Weights of a small transformer language model.
Size: width 128, 2 heads of 64, MLP 320 SwiGLU.
Each number is 128 + 24 x the weight over its row's rms, rounded and kept within 0 to 255. Layers, rows and columns count from 0. The size above them is the row's rms in percent of the matrix's.

# layer 6 MLP gate, 320x128, rms 0.0671, rows 16-82, columns 64-95
size [104 103 103 104  98  95  96 101 100 100  96  97 102 102 101 104  93  97 106 105 103  96  96 104 105  94 103 107 103  88  86  98  97 100 122  89  92 106 100  88  99  91  91  95 116  96 102  99 102 100 114 101 100  95 113 105  81  99 105 109 104 101 104 100 104 108  92]
[[ 72 111 110 112 133 118 103  95 167 153 111 126 118 132 149 137 101 150 128 123 121 104 119 112 106 132 131 120  77  94 141 168]
 [145  93 132 158 158 126 133 125 104 122 131 118 111 120 120 167 120 123 131 101  85 133 132 110 133 126  59 185 154 118 126 145]
 [119 102 122 153 120  93 103 193 133 100 150  85 166 133 114 147  91 121 114 124 172 124 105 150 107 103 110 161 155 133  82 164]
 [138 107 142 140 140  82 124 136 156 123 103 122 133 112 140 115 116  87 112  89 152 179  92 145 144 141  92 153 168 152 113 143]
 [157 103 154 126 113  85 169 129 128 114 104 148 155 148  90 130 112 111 138 140 105  96  86 132 132 102 133 124  94 150 146  92]
 [121 131 125  98 192 160 140  97  98  99 114 105  94 124 181 101 134 158 118 112 111 105 137 105 141 151 114 137  95 138 144 122]
 [149 127 166 117 144 124 116  79 108 129 125 131 157 153  89 138 128 144 122 114 144 115 123 125 113 112 157 112 164 164 129 143]
 [114 130 114 120 149 125 152 133 152 111 129 153  84  84 140  98 141 164 126 139 138  97 131  85  99 115 125 143 133 144 125 109]
 [159 137 109 133 151 121 120 135 168 148 128 135 138 127 110 140 129 149 133 115 154 178 132 105 105 107  80 190 107 112 124 127]
 [103 125 114 121 151 114 169 153 137 111 127 126 131 170  94 142 109  89  97 130 101 106  77 138 169  99 116 157 130 126 146 110]
 [117 164 113 107  96 123 135 161 145 146 117 116  99 103 129 147  93 143  95 122 109  91 128 112 158  90 141  89  94  65 160 146]
 [161 107 120 175  97 127 126 137 138 113 130  88 129  75 141 113 133 107 141 143 118 110 111 162  98 118 115 123 166 126 110 101]
 [149 121  96 168 146 117 128 129 120 138 140 111 128 106 113 126 125 126 127 111 139 161 112 177 147 113 119 137 133 127 137 151]
 [137 161 105 133  86 128 125 141 114 134 144  51 128  91 128 109 130 128 140  91 164 178 113 151 103  99 101 109 135 153 119 130]
 [155 136 115 120 150 119 175 146 123 102 124 189 101 119 124  89 132 143 112  95 130 157 127 138 123 103 103 119 176 132 146 133]
 [129 161 119  94 157 134 146 140 112 105 132 149 105 115 178 131  96 146 137 138 136 132 164 132 120 111  94 150  89 136 120 151]
 [139 144 115 161 139 125 100 122 132 102 140 132 160 113 151 117 107  89 135 141 146  94 135 137 181 128 120  82 132 112 160 158]
 [139 126 144 153 130 128 173 108 121 145 157 116 147 109 105 119 135  87 113 117 129 127 127 141 110 107 167 158  94 158 139 137]
 [141 158 123 136 131 144 118  81  91 118 138  99 156 111 107 127 126 106 101 156 135 130 100 146 148 119 151 153 129 127 153 129]
 [155 118 121 120 126 115 128 190 148 108 139 140 147 128 121 181 107 152  86 156 137  80 135 104 149  99 117 135  89 118 132 117]
 [154 134 136 116 115 157  89 121  96 125 103 170  93 141 153 117 101 160 132 141  98 125 109 116 120 144  78 143 125 161 165  77]
 [122 141 146 173 123 132 122 132 151  98 151 126 130 110 118 103 151 162 136 139 117 157  99 137 164 130 142 111 134 151 140 113]
 [131 152 137 139 117 131  89 135  97 105 109 127 114 132 113 166  98 157 128 115 109 118 110 112 112  88  49 128 117 132 137 143]
 [124 100 117 151 133 114 124 116 143  93 122  79 111 113 127 125 105 152 114  90 167 139 161  98 148 100  99 132 150 128 144 144]
 [135 161 137 112 110 117 157 182 112 120  95 106  64  91 140 122 107 138 135 127  79 101 157  84 128 113  97 155 123 147 104 135]
 [148 108 134 148 132 155 157 136  94 104 139 127 106 161 122 130 111 166  91 140 135 131 138 135 127 149 122 136 104 130 130 113]
 [124 148 156 119 134 127  95 106 124  93 118 131 163 154 179 153 154 127 110 102 100 118 148 118  84 106  79 130 162 126 104 135]
 [133 125 131 132 121 118 147 140 125 139 125  79 102  77 152 152 142 144 127 164 101 108 148 110 117 159 127 112 113 101 135 125]
 [105 157  88  99 122 143 123 164 117 102  86 143 100  99 133 116 154 112 120 145 109  62 136 135 104  95 106 108  56 101 120 102]
 [131 129 133 148 131 151  79 125 139 116 128 123 127 173 128 123 133 105 141 105 194 135 150 131 169 174 121 103  86 158 133  96]
 [149 165 140  77 143 132 122 117 112 108 121 155 117 102 106 102 139 171 151 123 177 119 145  52 102 111 109 102 130 132 131 138]
 [121 129 143 145 119 163 141 135 127  90 136 132 143 101 108 162 146 119 140 119 147 116 121 108 111 110  95 100 144 101 156 152]
 [116 152 129  94 153 173  91  96 128 107  96 116 122 136 148 129 132 179 150 116 106 120 102  87 114 106 117 138 129 138 131 130]
 [139 104 109 144 133 109 126 127 128 146 154 105 160 157 149 178 114  94  92 131 127 144  78 163 140 131 144 100 110 148 143 149]
 [ 97 118  90 121 113 127  89 139 153 104  47 116  70  90 144 124 141 157  98 153 124 122 122 149 152 110 119 115  97 143 132 114]
 [116 150 129  92 135 153 115 143 115 114 124 133 125 119  97 115 150 141 134  92 118 145 140  96 157 167 139 127 162 134 128 122]
 [115 126 160 184 113  97 132 140 130 101 142 129 152 101 150 132 110 110 135  90  90 101 110 132 135 176 112 137 132 127 101 118]
 [116  98 125 126 117 104 162 126 146  96  94 154 125  74 142 162 105 157 163 149 107 105  82 178 181 120 110 128 134 130 142 115]
 [107 133 118 144 113 112 101 153 147 106 123  91 135 127 167 149 135  99 136  96 148 128 116 137 113 128 131 108 114 147 108 124]
 [138  85 186 164 124 149 129 154 129 125 105 158 175 108 104  81 128 111 139 123 107 115 112 131 114 149 166 101 125 139  89 131]
 [145 115 108 169 121 157 148 123 137  76 103 157 156 146 135 103 130 126 115  97 141 162 127 132  95 109 136 156 132 121 107 146]
 [136 184 118 115  99 156 126 120 104  91 143 115 147 107 145 118 160 148 128 118 182 125 149 113 130 125 112 115 116 139 161  64]
 [109 179 139 109 165 149 116 168 134 125 115  85 181 160  99 147 140 130 118 147 113 139 143 129 159 128 162 126 173 124  83 122]
 [120  98 160 134 105 130 104 102 112 148 110 134 124 103 132 122 120 157 113 142 128 119 131 106  89 115 132 107 111 165 142 164]
 [116 139 131 110 144 123 107 124 152  98  87 111 141 135 132 105 118 182 147 101 129 139 129  99 160 109  92 136 150 138 149 109]
 [105 131  92 106 175 135 127 105 109 163 114  99  75 111 117 132 140 150 101 112 125  92 142 132 135  90 103 101 125 149 108  97]
 [143 152 124 130 118 150 159 126 123  94 135 131 145  90 112 121 100 119 141 162 125 114 112 114 115 114 113  99 109 142 161 126]
 [130 135 143  75 179 126 105 136 158 128 125 106  92 132  83 116 121 157 101 140 119 136  94 132  92 107 137 152 158 109 143 104]
 [140 148 124 150 160 110 134 107 140 150 154 122 117  95 124 156 163 155 173 105 122 161 132 129 108 101 135 174 127 141 104 102]
 [118 132 105 126 208 130 146 147 155 120 115 137 122 132 171 112 110 152 142 125  98 164 110  63 139 140  96 128 110 111 159 100]
 [177 171 133 107 106 146 140 115  72 128 164 113 112 121 112 138  87 134 122 149 139 152  95 130  95 110 115 163 145 119 124 142]
 [130  96 153  86 147 130  97 176 160 119 124 143 126 102 110 126 100 136 138 106 116 150 135 120 137  88  92 101 120 162 157 140]
 [174 157 104 108 127 142 125 191 123 133 137 101 115  83 130 146 119 139 105 104 108 119 124 138 140  95 108 123 139 124 101 131]
 [135 108  96 123 135 118 143 165 152 121 119 103 140 127 135 147 154 122 151 133 141 103  95 136 150 120 117  94 135 172 126 119]
 [163 125 154 127 129 118 162 168 140 110  83 116 106 116 130 150  81 138 118 154 135  97 113 138 152 140 118 127  86 152 133 127]
 [114 131 129 153 113 137 148 124 126  87 126 100 100 141 154 103 143 100 109 118 159 144 137 100 140 100 105 132 147 131 120 100]
 [158 142 166 140 190 137 106 113  57 107 129 116 140 148 170 117 140 118 108  87 102 125 130  92 144 131 116 108 137 123 137  77]
 [131 143 136 166 135  91 149 130 108  87 174 148 113 120 125 153 158 150 143 154 139  85 116 132 180 126 155 145 133 128 157 128]
 [151 100 155 128 125  94 105 108 139 113 136 155 124 136 156 158 147 162 111 122 162 159  96 120 136 110 134 161 127 171 146 139]
 [131 135 137 117 149 142 134  91 120  99 131 126 120 124 107 147 152 163 148  94 120 140 135 157 126 128 141 142  96 169  97 153]
 [110 119 132 116 101 117 134  73 154 106 101 119 115 127 114 164 109 123  96 111 105 119 117 121 152 120 145 125 144 105 121 143]
 [180 146  98 150 128 125 142 172 149 100 154  96 124 136 104 156 132 129 132 132 124 134 151 132 191 105 112 129 105 166 172 153]
 [121 112 128 150  51 113 135 107 143 120 136  82 132 117 171 140  88 129 146 114 122 155 128 121 119 130 149 117 109 141 157 127]
 [103 142 139 117 101 145 105 169 152 102 106 135 132 113 110 144  90 122 138 175 119 147 101 139 173 146  95  94  78 124 116 103]
 [100 107 137 105 103 112 149 177 140 137 112 137 137 114  84 166 154 131 129 127 134 167 139 110 111 116 144  55  85 165  90 147]
 [180 166  93 156 129 101  85 155 178 150 141 110 128 174 131 164 125 134 130 173 160 145  95 152 105 124 127 139 156 135 103 158]
 [133 145 133 124 137 135 137  79 125 114 102 121  89 162 188 114 161 146 153 127 139  78 105 124 149 168 123 129 166 125  47 139]]
# layer 6 MLP up, 320x128, rms 0.0614, rows 16-82, columns 64-95
size [ 98 100  99 105 100 104 100  98 101  97 100 103 106  94 104 107  99 108 100 103 105 105 109 100 108  90 102 103  98  97  93  97  85 101 111  96  93 105  99  95 102  99  93 100  98  95  98 107 101 101 104 104  98  98 102 111  88 109 111 111 103 107  95  97 100 111  98]
[[168  83 181 115 140 120 126 134 150 133 123 169 132 152  70 144 157  92 171 108 115 165 115 148 141 103 139 161 160 132 116 151]
 [112 137 125 166 101 111 127 112 103 142 132 124 107 124 176 127 102 108 122 117 115 175 145 151 168 168 128 154 148 117 128 131]
 [144  98 110 101 125  93 117 149 143  93  98  98 165 123 159 118 118 137 157 154 172 137 121 122 133 109  95 136 109 146 152 124]
 [133  99 119 122 150 138 135 129 125 110 122 147 138 123 109 112 106 100 116 154 114 126 121 140 124 108 115 147 176 153 138 127]
 [156 165 135 132 127 132 142 130  93 146  89 100 165 120 128  93 119 130 106 151 165 115 101 148  92 116 148 137  75 152 146 103]
 [131  94 148 134 138 165 100 135 156 149 123  99 110 159 117 149 140 151 112 131 100 124 101 163 126 143 116 144 183 109 114  94]
 [108 123 132 124 100 140  81 102 130 154 124 148 157 102 123 105 120 123 103 108  86 141  97 104 104 145 153 118 105 123 105 116]
 [142 155 124  82  95 137 108 134 132 137 140 127 135 127 157 142 117 130 136 113 146  99 118 148  79 110 129 163 136 120 127 148]
 [135 122  97  63 145 144 141 113 163 119  72 121 131 117 133  94 113 117 142 120 116 121 166 138 162 124 158  98  79 105 146 151]
 [136 151 135 175 108 100  86 166 113  75 166 105 160 128  90 106 147 149 119 101 167 172 159 116 149 127 148 140 131 108 133 143]
 [149  89 126 119 123 103 149 134 147 125 139 112 131 116 102 145  87 174 156 130 118 136 102 169 191 103 161  96 118 105 146 141]
 [106 149  74 141 192 111 150  95 121 141 124 144 109 134 125 153 137 129 130 109  90 134 120 143 118 135 146 100 142  92 131 168]
 [112 114 109 153 130  88 119 173 125 147 138 151 140 103 130 112 157 152 130  74 162  83 127 183 145 136 166 119 106  85  94 102]
 [152 122 103 145 152 117 144 135 137 171 153 117  87 144 145 136 113  85 123  92 139 173 128 141 139 134  87 127 159 153 124 105]
 [ 98 137 128 100 117  95 132  97 131 165  81 134  84 129 163 112 110 137 134 100  88 105 148  97 122 105 108 149 101 145 118 138]
 [157 128 136 142 113  95 161 158 159  84 128 154 133 139 158 145 129 120 118 158 128 148  95 154 127 109 124 150  88 112 145 145]
 [129 115 138 112 155 122 119 115 134 168 145  76 125 126 113 120 145 135  96  68 177 184 121  99 126 146 153 156 148 107  98 104]
 [110 146 135 153  66 157 102 145  91 115 127 104 108 121 141 130 112 105 130 129 103 126 150 116  81 130 126 143 139 160 143 127]
 [140 101 127  88 130 120  74 142 135 131 117 144 134 125 128 149 124 145  87 127 150 170 126 148 122 108 103 113 123  91  92 146]
 [122 131 163 117 145 132 127  55 123 134 158 178 126 114 131 141 142 134 117 134 119 169 133  90 127 156 104 117 137  87 153 129]
 [134 143 146 177 124 131 123 133 141 113 184 121 163 104 128 172 162 114 125  97 151 124 131 108  93 123 112 120 109 146 107 140]
 [150 112 121 138 127 111 117 106 137 111 108 114 144 138 115 155 117 103  87 103 151 151 102 135 141 100 154 145 149 117 199 126]
 [127 145 169 118 131 128 104 117  77 130  99 136 120 159 114 146 123 142  81 175 113 140 122 142 123 125 101 115 118 107 128 133]
 [132 107  80 155  84 138 144 149 158  99 182  89 173 146 121 136 144 113  99 161 149 123 121 136 135  91 129 112  78 116 132 122]
 [172 126 154 120 104 129  79 141  61 136 135 130 131  96 122 133 100 133 136 139 111 123 144  90 124 142 144 121 106 126 109  83]
 [116 120 140 110 102 132  79  98 107 130 102 127  74 111 130 120  86 145 107 137 128 170 123 138 104 106  87 125 104 125 109  96]
 [123 100 128 121 143 105 112 129 114 132 154 116 159 146 149  74 141 149 141 112 137 166 139 126 110 123  90 186 159 169 120  85]
 [ 81 113 154 148 188 133 106 136 101 137 106 103 188 163 150 175 145 152 143 146  99 131 120 157 131 114 155 141 142 139 163 143]
 [119 121 146 126 114 112 136 141 162 116 148 112 119 138 107 121 117 118 131  94 124  96 146 134 168 121 133 109 133  92 145 142]
 [127 108 153 147 127 128 125  79 109 136 140 140  65 112 141  71 154 124 152 121 127 164 179  92 100 144  92 116  99 158 127 107]
 [145  63  80 156 121 120 107 105 186 154 103 140 123 174 131  99 124 118 176 130  72 123 131 191 150 110 155 145 123  85 165 121]
 [ 93 105 101  92 137 109 159 140 188 120 137 100 133 114 136 139 148  99  97 119 122 102  86 136 183 157 112  90  87 124 134 159]
 [139 113  95 191 146  86 140 142 147 149 159 110  79 140 143 137 104 117 153 127 154 143 124 134 165 147 126 175  98  99 145 149]
 [128 119 109 148 209 194 157 128 132 140 128 100 149 120  78 127 117 192  82 133 121 125 138 148 111 112 135 164  98 141 114 132]
 [128 119 120 140  95 136 102 135  99 127 165 109 117 135 115 157 115 128 125  70 136 174 104 134 117 172 143 127 158 130 122 131]
 [100 133 140 155  99 146 159 172 129 127 123 154  98 140 145 177  96 141 118 128 173  99  91 111 158 142 125 133  97  98 119 116]
 [131 135 100  55 188 150 127 158 155 156 114 149 108 117 139  95 144 148  88 130 158 107 143 132  98 111 168 133 147 129 118 140]
 [107 129 151 128 147 133 101 133  71 131 102 103 112 131 104 133 149 184 133 114 156 106 144 125 170 124  85 130 151 117  93 128]
 [ 89 146 137 105 174  95 164 183 145 120  92 175 141 163  83 126 106 144 128 157 118 132 125 111 144 167 125 120 106 116 152 138]
 [ 91 137 122 158 149 128 127 108 125 150 168 107 117 146 157 120 121  89 138 131 170 109 128 145 162 139 148 146 131 155 103 132]
 [154  94 120  89 137 108 102 110 126 122 136 131 164 121 192 115 102 126 100 128 133 180  86 140 132  94  94  88 134 133 142 175]
 [124 132 113 134 146 158  57 101 144 140 117 108 123 111 153  95 109 112 148 122 130 119 110 168 148 119 109 114 129 162 146  98]
 [ 94 104 136 125 147 137  92 130 103 151 111 107 111 117 147 141 139 123 143 126 116 133 127  78 126  95  99 146 143 119 163 113]
 [110 120 150  93 157 129  91 156 147 116  96 144 112 142 114 136 118  87 186 136 111 125 115  87 162 155 125 125  81 101 106 115]
 [133  82 158 139 117 126 111 133 153 132 178 122 121 113  86 122 121 135 128 106 138 117 101 186 142 114 129  91 146 134 119 114]
 [134 122 163 106 168 113 128  84 131 104 126 134 129 143 192  98 112 139 158 105 107 156 155  75  87 140  97 106 162 157 172 156]
 [179 137 140 124 120 171 101 139 143 115 132 130 108 108 153 129 114 135 151 116 130 142 102 124  71 144 161 189 139 165  81 113]
 [ 89 138  96 153  81 147 110 115 101 128 117 116  94 130 188 144 168  99 102  90  99 132 124 137 113 138 140 110  79 148 105 101]
 [147  97 182 108 142  73 138 149 157 125 125 136 110 140 121 125 116 159 127 116 162 125 121 152 160 107 124 155 135 104 134 113]
 [131 101 136 127 129 131 168 101  94 132 135 130 112 133 116 137 154 116 118 147 134 115 155 167 150 118 151 141 147  89  99 165]
 [135 103 127 125 108 120 106 157 155 125 153 127 167 111  95 155 108 161  93 155 136 132 114 148 135 138 131 140 137 140 125 146]
 [151 180 126 168 175 136 157  70 112 165 156 132 147 120 168 151 160 120 138 156 128 130  93 158 153 150 144 149 138 168 138 135]
 [102 154 133  96 118 125  96 107 142 147 124 117 142 152 151 129  88 160 152 121 163 153  95 120 105 130 107 199 130 139 129 123]
 [157 116 109 148 150 109  78 117 121 116 144 127 125 123 100 113 110 119  85 128 124 140 110 124 138 144 137 114 108 122  67 123]
 [134  93 135 125 119 126 168  97 114 152 155 113 152 169 115 157 118  89 142 119 149 168 127  97  87 100 150 118 148 150 137 133]
 [140 123 105 145 148  92 178 147  92  90 123 105  70 118 148 144 161 108 118 157 128 142 152 173 139 127 102 147 130 147 112 104]
 [146 169  96 130  87 102 121 113 154  96 171 142 108 103  84 153 114 140 117 146 161 137 156 155  83 104 110 116 120 123 124 144]
 [ 96 137 173 104 126 130 150 170 149 133 118 129 117 105  97 110 140 120 135 130 131 104 123 153  98 120 137 157 157 100 144 126]
 [124 115  90 147 103 127 105 154 124 180 146 123 158 151 110 126 118 134 156 105 156 155 139 154 146  94 103 118 130 120 106 150]
 [152 142  76 126 120 122 111 133 126 137 128 131  93 126 120 157 164 129  88 128  92 172 156 103  74 138 117 131 136 104 164 147]
 [120 128 139 139 163 141 150 159 145 124 188 142 137 113 148 168 151 101 166 164 116  96 104 150 145 113 128 102 156 129 104 125]
 [ 96 146 102 143 138 122 153 171 140 113  96  83 111 156 134  98  99 125 125  77 106 142 173 103 125 143 166 126 116  95  92 110]
 [138 123 144  99 149 165 101 115  91 159 130 131 171 118 118 152 146 129 164 118 143  94 117 121 178 147 107 164 119 108 101 132]
 [ 82 113 147 154 140 138 104 142 120 111 152 104 129 149 151 154 153 106 114 192 113 107 124 152 181 117 136  92 102 127 115 101]
 [ 70 118 138 127 141 114  81 120 122  99 162 108 160 132 140 110 162 133 141  99 141 148 147 109 156 108 138  90 115 117 114 134]
 [145 116 135  78 105 122 142 129  82 113 115 176 154 138 125 192 128 108 138 147 113 101  95 123 110 144 144  93 114 146 107 151]
 [ 98 160 152 149 141 162 118 144 119 104 153  92 127  90 111 138 156 159 113 130 156 155 145  78 111 112 133 116 178 147  97 118]]
# layer 6 MLP down (transposed), 320x128, rms 0.0612, rows 16-81, columns 64-95
size [102 102  97 109  97 101 101  99  99  96  97 101 107  94 102 106  98 105 102 100 103 103 105 104 105  98 104 104 100  99  90  99  91 105 109  95  94 106  99  94 102  98  94  99  99  96  99 104 106  99 104  98 102 103 102 112  87 111 108 108 102 105  97  97 103 111]
[[180 142  93 119 117 165 102 144 151 133 156 136 130 102 133 100 141 144 137  77 132 151 116 157 102 164 151 151 148 117 150  80]
 [138 144 127 143  89 116 136  96 153 112 111 113 151  62 102 146 138 138 136 117 106 123 109 146 183 116 121 138 121 131 173 135]
 [154 138 103 144 150 123 118 104 105 152 142 117 126 158 162 120 123  98 162 114 101 117 178 115 174 151 158  95  79 116  74 153]
 [134 144 131 117 122  83 144 118 132  98 135 112 129 147 103 126 118 132  69 112 118 118 102  85 146 135 108 127 147 105 119 109]
 [130 125 102 151  70 146 143  98 176 146 117  94 142 170 136 129 112 135 132 134 113 183 135 104 139 103 129 129 145 138 138  93]
 [147 126  98 143 122 161 108 133 145 109 114 166 150 124 155 109 123 110 175 152 123 110 109 117 142 135 124 157  96 102  96 112]
 [105 106 129 149 120 107 137 128 147  93 109 103 164 112 109 100 130 156 116 120 136 146 151  99 178 133 134 143  78 106 150 107]
 [120 174 159 136 141 137 147 150 165 145 130 179 122  89 178  85 124 119 152 121 116 105 116 133 117 139  95 136 113 169 156 130]
 [127  70 128 134 137 121 132 131  67 104 135 118 118 136 131 168 126 108 150 103 127  88 123 126 152 126 174 114 123 166 113 128]
 [134 106 156 145 150 142 112 123 128 126 121 165 118 130  87 142 118  97 173 154 162 142 154  84 155 127 117 115 123 125 134 109]
 [138  73 143 158 147 127 137  96 136 135  86 131 127 153 111 120 109 146 118  88  99 162 137 112  86 123 124 154 182 129 113 137]
 [174 155 124 173 160  99 158 137 109 140 180 149 135 124 156 131  77 111 130 132 105 112 103 133 101 171 133 116 127 157 108 101]
 [128 148 144 107 128 120 111 115  73 129 167 149 115 170 218 105 137 161 147 128 138 127 135 137 105 137  91 147 122 124 117 133]
 [155 129 112 168 155 114 122 101 123 138 108 163 179 139 125 101 142 124 145 167 140 127 140 142 112 113 155 129  92 132 117 125]
 [132 115 113  98 124 136 140 144 142 151 143 179 111  97  97 144 118 136 102 162 158 138 105 116 181 167 134 132 154 118 134 144]
 [118 128  98 151  95  88 118 181 122 143 111 129 138 149 166 165 106 110 138 103  97 139 142 175 128 113 131  97 144 154 128 122]
 [125 116  95 166  97 151 141 139 152 163 118 129 104 122 123 114 145  98 149  93 141 144  96 111 106 142 165 163 146 110 141 129]
 [129 140 117 135 105 142  89 128 113 133  99 115 120 108 134 128  99 160  68 133 124 125 102 114 105 101 159 181 167 136 121  97]
 [122 129 145 123 121  99 176 141 125  78 105 138 150 130 122 125 119 130 118 130 107 111 105 120 155 137  93  53 142  99 136  84]
 [148 174 124 115  98 124 149 136 160 118 120 148 154 115 177 130  99 134  75 135 149 100 140 108 123 159 145 129 130 133 121 162]
 [142 145 127 111  99 150  96 122 110 156 131 151 100  58 137 144  87 158 102 105 174 151  73 139 114 132 120 154 172 120 133  94]
 [127 140 160 140 174 112 135 142 110 163 125 127 191 147  97 163 112 142  95 121 155 119 130 128 158 135 145 101 123 124 114 114]
 [100  87 125 121 127 115 117 123  77 123 105 146 111 142 102 120 125 139 113 169 123 132 131 140 135 134 114 133 131  98 145 103]
 [150 110 118  99 111 130 154 150 129  84 138 112 159 136 161 121 155 113 104 135 155  87 134 148  88 117 131 114 154 143 157 110]
 [127 120 135 142 150 132 129 133 176 163 166 123 149 135 112 114  85 130 118 132 139 142 147  71 128  81 166 134 175 151 115  72]
 [132 136 158 145 140 158 115 150  94 110 129 172 140 152 115 152 131 141 135 130 100 135  87 130 108 147 147 110 143 141 143  89]
 [107  89 126 113 128 100 128 114 120 116 120 153 117 111 112 154 138 157 178  71 132 181 124 129 149 133 143 139 141 209  94 116]
 [128 159 110 106 149 134 121 147 122 132 108 138 118 150  83 121  95 116 132 130  91  83 121 126 124 124 147 146  96 117 155 147]
 [134 138 149 109 120  72  85 153  91 100 126 167 118 123 123 112 122 106 127 124 119 146  69 147 117 112  91 125 119 107 135  97]
 [115 111 124 136 110 147 110 133 147 128 164 129 116 140 114  80 115 103 173 170 165  78 130 174 133 132 126 105 160 117 114 130]
 [140 150 128 146 138 120 135 120 143 123 138 138 126  91 130 144 123 147  88  51 172 187 131 114 130  98 147 135 123 143 128 134]
 [141 131 130 148 103 118 108 134 130 116 122 101 125 137 137 123 102 127 133 150 140 139 109 117 139 134 103 133 119 105 156 137]
 [123 120 111 132 151 124 120 138 116  69 131 116 150  86 134 159 122 120 132 112 113 108 150 111 122 111  82 163 101 135 115 153]
 [165 172 126 163 134 125 115 117 116 110 163 121 132 117 154 136 141 126 141 107 102 111 124  98 128 151 142 121  93 128 138 126]
 [146 114 155 124 156 156  82 148 133 148 135 146 111  96 154 102 140 173 122 132 124  91 114 137 114 154 150 151 116 139 108  90]
 [118 108 162 100 129 124 142 145 154  95 128 119 104 154 152 136 127 144 103 142 102 153 162 177  89  66 141 173 154 147  95 136]
 [129 145 137 130 105 132 123 123 133 138 115 157  98 122  98 161  84 121 124 151 140 131  72 155 109 134 113 163  97 125 144 154]
 [103  84 146 144 127 126 138 144 116 110  89  87 127 100  94 190 109 147 126  98 100 165 114 186 138 132  99 156 192 148 117  99]
 [173 174 148 112 112 100 141 148 118 134 136 133 152 123 139 156 169 158  96 101  62 132 118 146  92 112 111 137 140 137  94 144]
 [143 152  92 100 149  97 119 103 138  89 101 107 116  92 103 162 142 173 109 114 129 108 120 136 142 112 103 157 159 111 129 203]
 [ 95 115 105 140 138 139  98 133 119  72 119  85 123 130 103  93 136 152 153 158  99 137 164  91 119 127 155  97 152 135 114 126]
 [151 118 156 124 128 123  72 102 115 118  99 124  73 142 109 138 128 125 108 119 118 104 149 147 119 113 142 137 165 107 137 160]
 [147 107 110 120 114 129 155  84 109 155 142 129 124 165 116 135 128  78 118 108 133 128 123  67 152 138  95 148 122  74 117 120]
 [145 132 109 122 130 147 147  96  91 145 113 124 167 116 134 127 138 129 134  84 126 138 142 153 160 103 141 124 186 151 108  93]
 [118 131 113  96 124 123 127 134 130 143 105 121 154 132 174 129 122 161 112 125 122 134 151 165 151 124 118 136 138 133 158 214]
 [110  99  85 142 101 148 115 140 171 102 149 149 138 154  98 150  87 109 140 128 130 132 158 130 141 123 149 148 111 104 138 143]
 [102 104 162  99 132 131 113 118 122 165 125 141 133 145 165 133 120 115 123  96 138 210 137 172 128 157 124 158 197 120 146 112]
 [132 149 107 147 142 156 146 175 112 123 107  76  98 114 174 122 165 118 136 120  83  99 191 120  95 130 102 102 118 144 142 148]
 [134 129 124 124 126  81 174 131 150 144 117 134 189 118 113 111 108  84 165 131  98  99 124 129 116 101 161 158 120 123 110 123]
 [164 161 115 143 139 133 110 150  91 131 124 152  99  89 121 189 150 122  86 160  91 170 110 104 126 148  91 123 125 139 104 154]
 [102 144 126 125 117 141 130 136 127 124 152 135 134 152 106 140 121 140  96  75 173  82  81 121  75 139 136 115 146 141 120 129]
 [124 135 155  94 142 177  98 130 138 137 156 104 117 115 104 129 155 141 113 137 123  95 101 103 111  88 106 146 145 158  71 100]
 [132 113 156 124 122 129 110 165 149  94 122 121 106 159 164 155 133 132  94  86 126 125 117 103 124 114 108 151 143 164  88 100]
 [ 75 141 151 162 123 144 121  91 143 137 126 141 123 119 151  82 110 121 104  71 119 135  57 129 142 161  91 136 112 139 125 108]
 [119 175 164 118 128 168 164  98 143 126 104 120 148 118 119 127 105 129 124 123 118 151  96 126 181 149 127 105 120 138 114 158]
 [142 139 177 134 133 101 127 107 137 102 110 120 166 124 135 169 144  96 146 117 110 147 152 100 147  97  99 116 111 120 119 100]
 [149 144 136 138 133 172 140 147 119 107 143 111 131 102 126 168 138 136  76 136 151 141 129 130  84 134  94  82  95 142 139 146]
 [136 110 156 130 155 161 189 129 153 152 167 118 142 154 136 107  95 132 112 128 139 117 148 124  87 149 187 108 137 158 137 174]
 [108 102 111 152  87  79  75 125 146 114 125 112 178 159 183 176 126 155 121 136 132 168 144 119 106 118 134 163 139 183 143 103]
 [122 144 151 115 136 125 124 140 116 163 113 111 181 140 142 132 134 130 158 146 141 133 139 167 123  91 110  51 120 140  94 174]
 [125 160 169 122 109 110 147 155 126 136 118 145 158 130 155 110 155 135  99 169 129 151 112 153 149 139 174  95 118 155 116 164]
 [127 168  87 113 145 123  99 127 124 123 166  78 151 135  92 106  71 102 102 117 116 138 164 116 156 133 148 146  95  86 122  89]
 [ 91 142  89 156 136 137 136 109 117 163 116  99 143  90 148 123 179 127 145  93 101 133 124 113 147 122 105 130 110 142 140 157]
 [157 121 158 169 130 147 122  85  99 159 138 134 154 147 146 151 159 125 101 124 144  95 142  89 117 112 102 115 145 144 120 126]
 [105 139 138 132 119 117 164 148  79 148 111 126 128 156 128 197 116 135 103 126 125  87 107 171 113 116 103 117 101 107 119 109]
 [142 148 107 138 146 109 159 142 100 125 106 125 133 126 139 108 101 141 118 171 111 124  92 116 142 136 104 102 101 126 128 161]]